Each number is 128 + 24 x the weight over its row's rms, rounded and kept within 0 to 255. Layers, rows and columns count from 0. Numbers have three digits each. The size before them is the row's rms in percent of the matrix's.

# up: layer 2 MLP up, 3328x832, rms 0.0228, rows 2464-2510, columns 128-191
# down: layer 2 MLP down (transposed), 3328x832, rms 0.0153, rows 2464-2509, columns 128-191
up2464 097:136132146118144132106111118155128090114135139142180121106146147154113162109088127123160145151114132106134106137130109169132102118125141136116090110135122119157133091148165122166127161126156080
down2464 101:095133130146101132124128120140090153113141150140155165130104129086172072177153148202116126153166111127133152124153157113115129138136103119158141107088116134125144141169123166151143114119127128
up2465 103:161125147107079092137163161173111133145100133104159099088153148160164157101087128159107133105088171151112163144148112126116088152119152125166153134132164138111122119130137128113121140120123152
down2465 112:135106184081120061187112145153188137140134090111122134138116152120089159177128139117127132160113140140111077145091120129124135136115147103182125141106149135143099125141101133128130120107134147
up2466 103:162113123129119102101149116145116127103143111136101096108084143158123090144098117164091128163156123135093143135091103138080133117144143181107150145120081121096153127136158129148110151154142174
down2466 092:134142138163169115092117109102160109136106137115110145129146129115145138159115102128162115148125141157116144117078151112110152156146113135125138141120150107101154132164106144152164178120068124
up2467 099:117124122138145103139113137119128139157122118121172109138138091106118143116124132098167170132101108125167133141169117137116125138115110117141176112136117131134112172109169102116166141138137120
down2467 094:124112110118115117138132127131160111142145146091099153109165135146131142118104123102078165143163125145123143070146162163110174109137108120160094133104117146114112127111126167144104113121161134
up2468 104:138136109119146067134148087148165105126113105169127187126086162121136144139084105095149085109108094120099084115139114149138130134145117138118108080126118122118111105136169107114157149139105113
down2468 099:114119130126097145127147128122097123104129123159130103131103118176099094136149089162157151121094129138067089179128115146087117106109122107110150160131131109162119118084154094122161079085131125
up2469 098:124190140109158095103158152140130137164111086117136151154130144109135065104132191091162099127111091139200115163084128110128135098130131145138140157157123146098114120122132127147125147078114134
down2469 090:137112134103154154149149110129099093136126125146188116119153102134094129124096094143129146129124108136128149169110122120105126163144105141129106145152135152106102068176130118161153184139158097
up2470 103:144119144129151099117152149138146168130140125139158122135131137141089166100107069137150151111154135108109178141141094136127123112156107114133156152155108121138124134092137143138166145127138125
down2470 099:117164060153090128137081190138082110145103120133114170123138133150123152137131150107136133134152131161120128158121144110113119148076133103170156162131140154129144116086151170132136148087136113
up2471 102:148121117095122142132112190161138152181112095122131058120114133110117158083111154138133127146125118157101116119122088143099130133124137108121185070123104130118117131171126145133103129142097191
down2471 110:144158113110156133148146073091146124109119142136120179147123127167147139139128101091119119139071113158176143173152153143142155148083088117097079145121124125139107144072127141148113112104139107
up2472 101:170113153118098114120082132120135122125112129156124124109150144116144159096139118170172111171125093141144091163169137141137104188121106092145094140145131150091143139098147145110132113151142149
down2472 102:100116140134115108095103144106165089157135101160108129143131129148126124128147105124147154112171137160169104113129137142144153166136078113115081077146101126122097115116126146095140145131144133
up2473 090:105159105138144122107091150105104140177121140113128106102094100123101104093132135123161106154116110114143143105132135119107102150113135142154116122122090134132078125120100121178130124148137110
down2473 099:128141164130086132133162142140145136129128095174125183107154110126160137153083112118091099106141098116157082106095107136134137104168109149131154136113106063124091095163143178119160174091087110
up2474 100:177137109080138087105124139173123095166123101138154114107116149185136158108140163134082140110090120163111143137126153142165123169127102150132079164130121165138159106149109150129127159121100093
down2474 104:116165108141118104168085154155117142118147089101113158134128144120129109129142139159122138119125101164140122138139100133148128138135117132175167100121149138140120125136126102152110149120157119
up2475 102:172138100148137116125136126133145175126150133110126139144148122125097079129091164126124085116103130154118152127084108100105121115133096134159117110160110122136110121146161115185110148148143154
down2475 107:138134113126169112084168125096090087121123155113138155092102118145115156137146074162085112138090122101140128177151155122127102145100136116107091097128175136109153083137139169133133141093120095
up2476 099:122154141125136114110176117148117151138126136122150124114139103160145111101128179145103096100107144114142156131135161095148102111127131172123120113088145123110116122103105106114127136108172169
down2476 090:103144110119090118145127161154133157143153170145121122131120114140182079083121164155121151148157158145123128158114133138135109121070105134125106156084138169193128137112134163172095146137112140
up2477 104:172116131148114111109136101101101146128104131132135153168151154113087112145104172136089143125109136171148098158102077134120112133058119132088114135101090153082113134089125140159130148105135127
down2477 108:153122180112066097121133141139101126088130123131161131109143080180157168112087098133150123133128128119158140081064100115117131104088107105099075102161127114127134121098133123114154137107169105
up2478 098:117144115104144143129121113150125119124136115134161140184139118148124152148158100166141100052106158116078125092130111129200107084184087107169101132164136184153151110122125110160137121111140143
down2478 093:130137091159098133086112132133169091118125132075129119105126147128170140161119194132092142138169136151122128142131140113127141128146140096146137170148094138141076133108119174121122131163174140
up2479 100:104089161110114123131141121151194106177106084120134109159077135144115101120120159135102156121115146130125121169076146120130127088100111129136097126155126098149096081160134123144080094148115158
down2479 102:121158132121153136107137172118134141140103122130125099143179172110134119113142091150124123113110119136064107101136109141160160121166154113132135141132059135150136118134123114129100143146111093
up2480 103:142127117146121139164109159152140129137119111129167099127117146148133121120126103151125158078101156107102132119117115139114128086125130137167095131139092150117151137096111108123080121075080165
down2480 106:101155132106135111104114119125119142129121115102120110111126113144142104139115132092117125124079080147118098113177136113147168108126124123137159116117084048144122113151113168094121125160143176
up2481 104:156104094142143155145087117128132133127125140103156139109127122150113122127110071145115115090133105147104149080122134177168138118140114091129120120137150144156128104162161109137098115112086115
down2481 108:137165173089131135121106118103142134137144114129139132113133075110128068114151121165142148104142167115128183151170148133130120130124117152141156162109144093121105133148178140111097141160167097
up2482 108:144139094093116130117132109109100145152106145157135096139131082140122106153136119130176137119142200119125158122096114101102117163104155137098114113118136136134109121149126156167117141138089101
down2482 122:150155124160097074099121103138130120137125115133151158128134068146122135101116176119105113142157127129174125166096127147113107142208114115117075133115097155149130171123141116128156120153145128
up2483 101:132115129125157111138117081185161090120144129118128149093086141108118120142101140107122165173144138108141140162143134108145110151084123146102152100157142125151118101131145110147131135078097151
down2483 094:114108161156142125116140149130114125117119109140145128129133149162096139120134118115125109116120146164097117131136149148105117104115109138132103125155088144129121123138138162129140161108150092
up2484 091:138129149103102115146125094092147107170136103099131131105093135137072109115123143094094145094131165150167099145121100144121145158125147145124154171150103090146096098153160105150191130138132125
down2484 086:137102138103158145136117119102184119121175151173119130148130137099128123140108091157112119149079148150177112117143152121109114143116095146081142128131137134098138116132132105140147084142103121
up2485 092:160091117141100078136124122133111103095135144135134143126082135119147138100139122087125110117117121134095126075114122142166138159144131114137107108161139136158170126151151135177106117142112103
down2485 090:137116129110105153111096130151140095139150075150097135111130151128116111148136133129125119166141099135136135150154123124121102095118091175129099119131148170161127105162141134095127137137105152
up2486 097:156143114090128139112151099139118124142112132128109104114099124154150111135131172164135153118081154109138145108139103113107100167133162088154154091125149160114131151149122149104084146131072119
down2486 102:125133153138135102118170130096080122173146143132105084125173139095133182108145146127132137158136139134113143144127117145118126130121158118144207125102150154086159106153152122129137126132114114
up2487 096:133151150159136156138114125098141133119110108131133110120148088125133123103083110119162094145126121147096081155124124149149127126133124151118144095160105118117129123090132128094132114168100118
down2487 097:115102168129133087114110144133084134129120130117097134126102152087086155149127105101109154168119098124126116085088127112142047107145123077143128132113108150123141159159095109119115111135125143
up2488 114:103158144108122104157115122114163096093139105109119144096095153130104096109114158112148129122104105159108150141128161148107129158133103124151189123130127140089129114076145108159109126117141133
down2488 134:124169107093178135104103085061100145126130105113170123077145144104142120137153125110146104133124133114157111119149138132129150165121127131146178161134112143140120122113130085137153162114130143
up2489 096:158126118104134124089118125116124118104126125089134125107082116119147120096089107133155164164109132148120102147092135149180155119118134149147124123134115172145125120164125193139123121128122128
down2489 093:123145132120145136149075134137146129127131137147090124162162133148125153165134146128123144116060109112177130157127132160140121121080126131101156120114124117138153132088128126203137115124105105
up2490 084:108145125095094133125162096091125099114145159118079154070127151138113102090117121108125133160127130140107101137119134149103054129127121123127141119128143129085128105124108127112127154129151156
down2490 095:092135129113105096094151142150155131126100093124141125106116124088145092137129071066102133125145128143152152106069177107124139179196115126111125116168118101135136108161130118153126166116103134
up2491 092:158148107077087144158174130116129132173165167091141100092133086112131107141155107136141154158097147106153111109154134125133138101131189100155148055143144141141094154141117150124142115087128137
down2491 094:098128135158158135074115116138092121123115142124093093098094160165128178188147083149155152096152084144110126079097140110156143141141118134080133143139123152154152155088137132128148104120158097
up2492 102:116141158117108140142142101117108123125184130123128106152140108131108128109139155133134135140136106140129168146140113097119099144131142113155140129159177155123120122167153125139123155140116119
down2492 096:126129143131131131116140084129134156152173136147144155109099108127106120101133161163131157107173145140162095112127097141096112126139166108110146097142139130147143159130141159144155141118102121
up2493 091:131141121126126085106097155148142118129132088119142143088132138132129083111150171105146121163099115172147115193140091153107149136165119162170136102115108130098095152135118110095158167141141116
down2493 095:137113119093134192149124150105128157150133145152163065153123084130119155124129063113105103110106135086157158077108121136127127119097112118134088149111159154150182102097123142133132111126126181
up2494 093:111173102123120122129136107123153149155133124116108163099108143138115121144097200109141084147112149102161119156127167150163153146085099132167115119097121150120112099106150166126154109130108125
down2494 088:132080118103097140176139135148103103129134171128101127064186137146145125100171084101136175124109076135115158149151092160112103103172163125168071134148152123159145161136110105127154114150094119
up2495 100:132118122130150099097150150135114091092128096134125135136127155129123144164098109116124120146114117145159153139145128103137135104143151129163148093119107190127121135115106124133175121133140146
down2495 091:139132170096087138152118136141135075109125111113108149121128106128119153096142140114116134081129098098170121119125139132154100106128078116134124100143123106117168127150110079121089158141196123
up2496 090:141130128112141092088147131120109116122121097085071147097103166114113118129161154099136147124096122123154121107081123108129100137117146119149099143107159113157137113150203119089132162097092117
down2496 086:132168093174138107129122149119166145172116143104095091140101157120127141118162082110101131147123109123147134112095119136109117150175139135089163114104118102150138111134102129167120112152134097
up2497 098:125111145129152139116108099146188108143106100122094093128106160131150100100115114082141171088081114123116155101084104117132126149117096124137135146130175133115125107083113100148114140144131152
down2497 099:166095129150125142132091155095163181111138097133108123138135097138151137109134126175105156102137111144125149083136128100125110114153147126056124165136078176166106090176117084135109113177094141
up2498 095:154146134137149130109077159110163085134137139108118085129099156130152121118156150111157121148105122117127094156092145154129145125140126137142143127111144116125108111119121092120081132100072119
down2498 102:128144120163139106109123089098130099114107132118104163139121123095128143118123122134138142151160120124117094106147108153166178106120119117109101081116133134120119143139131127105139159100138163
up2499 086:148135120120113120104088151157149146109159164151124124093166128158155128104125107153112111104152162099082150121170149162148139128103115103150139065114122098115110124110134108114102185125109162
down2499 092:115148111131165130131125152145144097124095150102144155123098128098128136111151177169135166150122110111159147134153132090101175123155114085162101156128096106166130145115131190098129160131093140
up2500 110:125138061090123096119110120140123156178159134146120110145098113133122128100070159141128103160116124133103114113131135140183126149114143147094146103155120137108086109117082116111146124116102088
down2500 123:119150152117152116103121122166113120104130132095105081145129154129087142148115128148111121093138114144117110159138149110136108117126118136117169102086082136151131109131145163144133128164129074
up2501 099:133136108111102130081142124124119127137135127102116140134141148106152116140127127152109119130087136127126141169144148164143000163138134118177150061184147151055114168133109128121152146122119108
down2501 099:159107124106172166077119147175103128102105112111144120106148150112145126140141128130120155122096096174143156141134128117136250133177120150150140105140123161160141124165116128122166125117101130
up2502 101:115106108147103108129135164153096125155178140094155140121077122137144127144095138149173147133120127138134126176112166135130113120131169112140092148138115110099154149150099141126120137124102128
down2502 092:168159133128139152123123130202138128120133100160119127145099081128130128156115100141109161124107159140169151175120103124101127135162166113105113132120138185143124100127121121137148145109121143
up2503 102:138147110095113117117127103153136092163131150143158140088082109159160137124144151121134186122150145087149127133098124121099096135084112107150128112132140171105134104127140110142114103160109131
down2503 094:135082100081160147133120127129115149121109112117104072128136098147105145135135068098120123125150171164144148147135086145106106133129091139118111087122086087148158162173141109147125094116100139
up2504 106:182170138114124140142105140164144154176118135115121118160117105102131163125172155116161101131143134113114106118136128107171132153087170122138126146141154156107145129117128137151144124091114162
down2504 109:114092145132103127083168143116161114112117138123110125106107158146115136128084175097109087097119117099132143137122161143114098124187124138137131155150116125136114142163103111160102138108156145
up2505 102:173133112115068065116121101114115164145129145106122168149164120138123133160093138122156094086111113118129133100122164110110103084133141110114143117086147108130153131134154106175082156112116127
down2505 095:133144174132131155119176107090094165200136172156114122164133144112128117143134146113128156119132140100120112198115090144129125102134151091104178162118150120108130154107124164145132112134110110
up2506 108:109114091135113124138109127160173084144136109091157114111137125115109159136119130157129129113087160146143122128118110131105130094146119122155147117129149134104073120095154121139086151128093136
down2506 113:106124142152176102139138101053139147151105150135145130104134114158133162129129135137126141137123173150140116125128117135094144132129109167174101143123120132112093104144165092139122149125116160
up2507 101:158176130115125078128090123100128101137107115152137110147153166111144109129132140133118125117110127183075151143111112120146124164153145114149106083104138121126123128116147139100097136149106138
down2507 097:136173124127153163112124096125154133104143124095115123113104141123147118130135098146115152109134136102172126165142120152138075156133113114118113114143158140119148131106157123123126163084132104
up2508 094:111128087149155126105132137117142136122144128139115142117126093135121140155127081106139096104163128154097087147144090123191116108161105132102107133109099165131146143152123111129145107123139111
down2508 088:110128151139130136137150130128141136144123183171135133118188126085131155119171065141131119190139108104120126139136134143105160153139132118162108134118142110143140108105135145116132133149101143
up2509 101:140149120119114126132090130169142137139141131154099119094129090133147112121159105145151144110128098135139084099109166124095115162066105091143175103110104122131100116095140150112112106155121062
down2509 102:131158136127095123116139136045129160115125145097112106139135128092099144136117176136122155100089160117149136130175131139114147143169166139160131132112099148123141124138134166127150166127136152
up2510 099:123154096123120105131130140097114120128132140145150104122105175137144127109125136167091116080071112176113103171103122123110157123109121144118173137128124114124109115115112142124097120141112112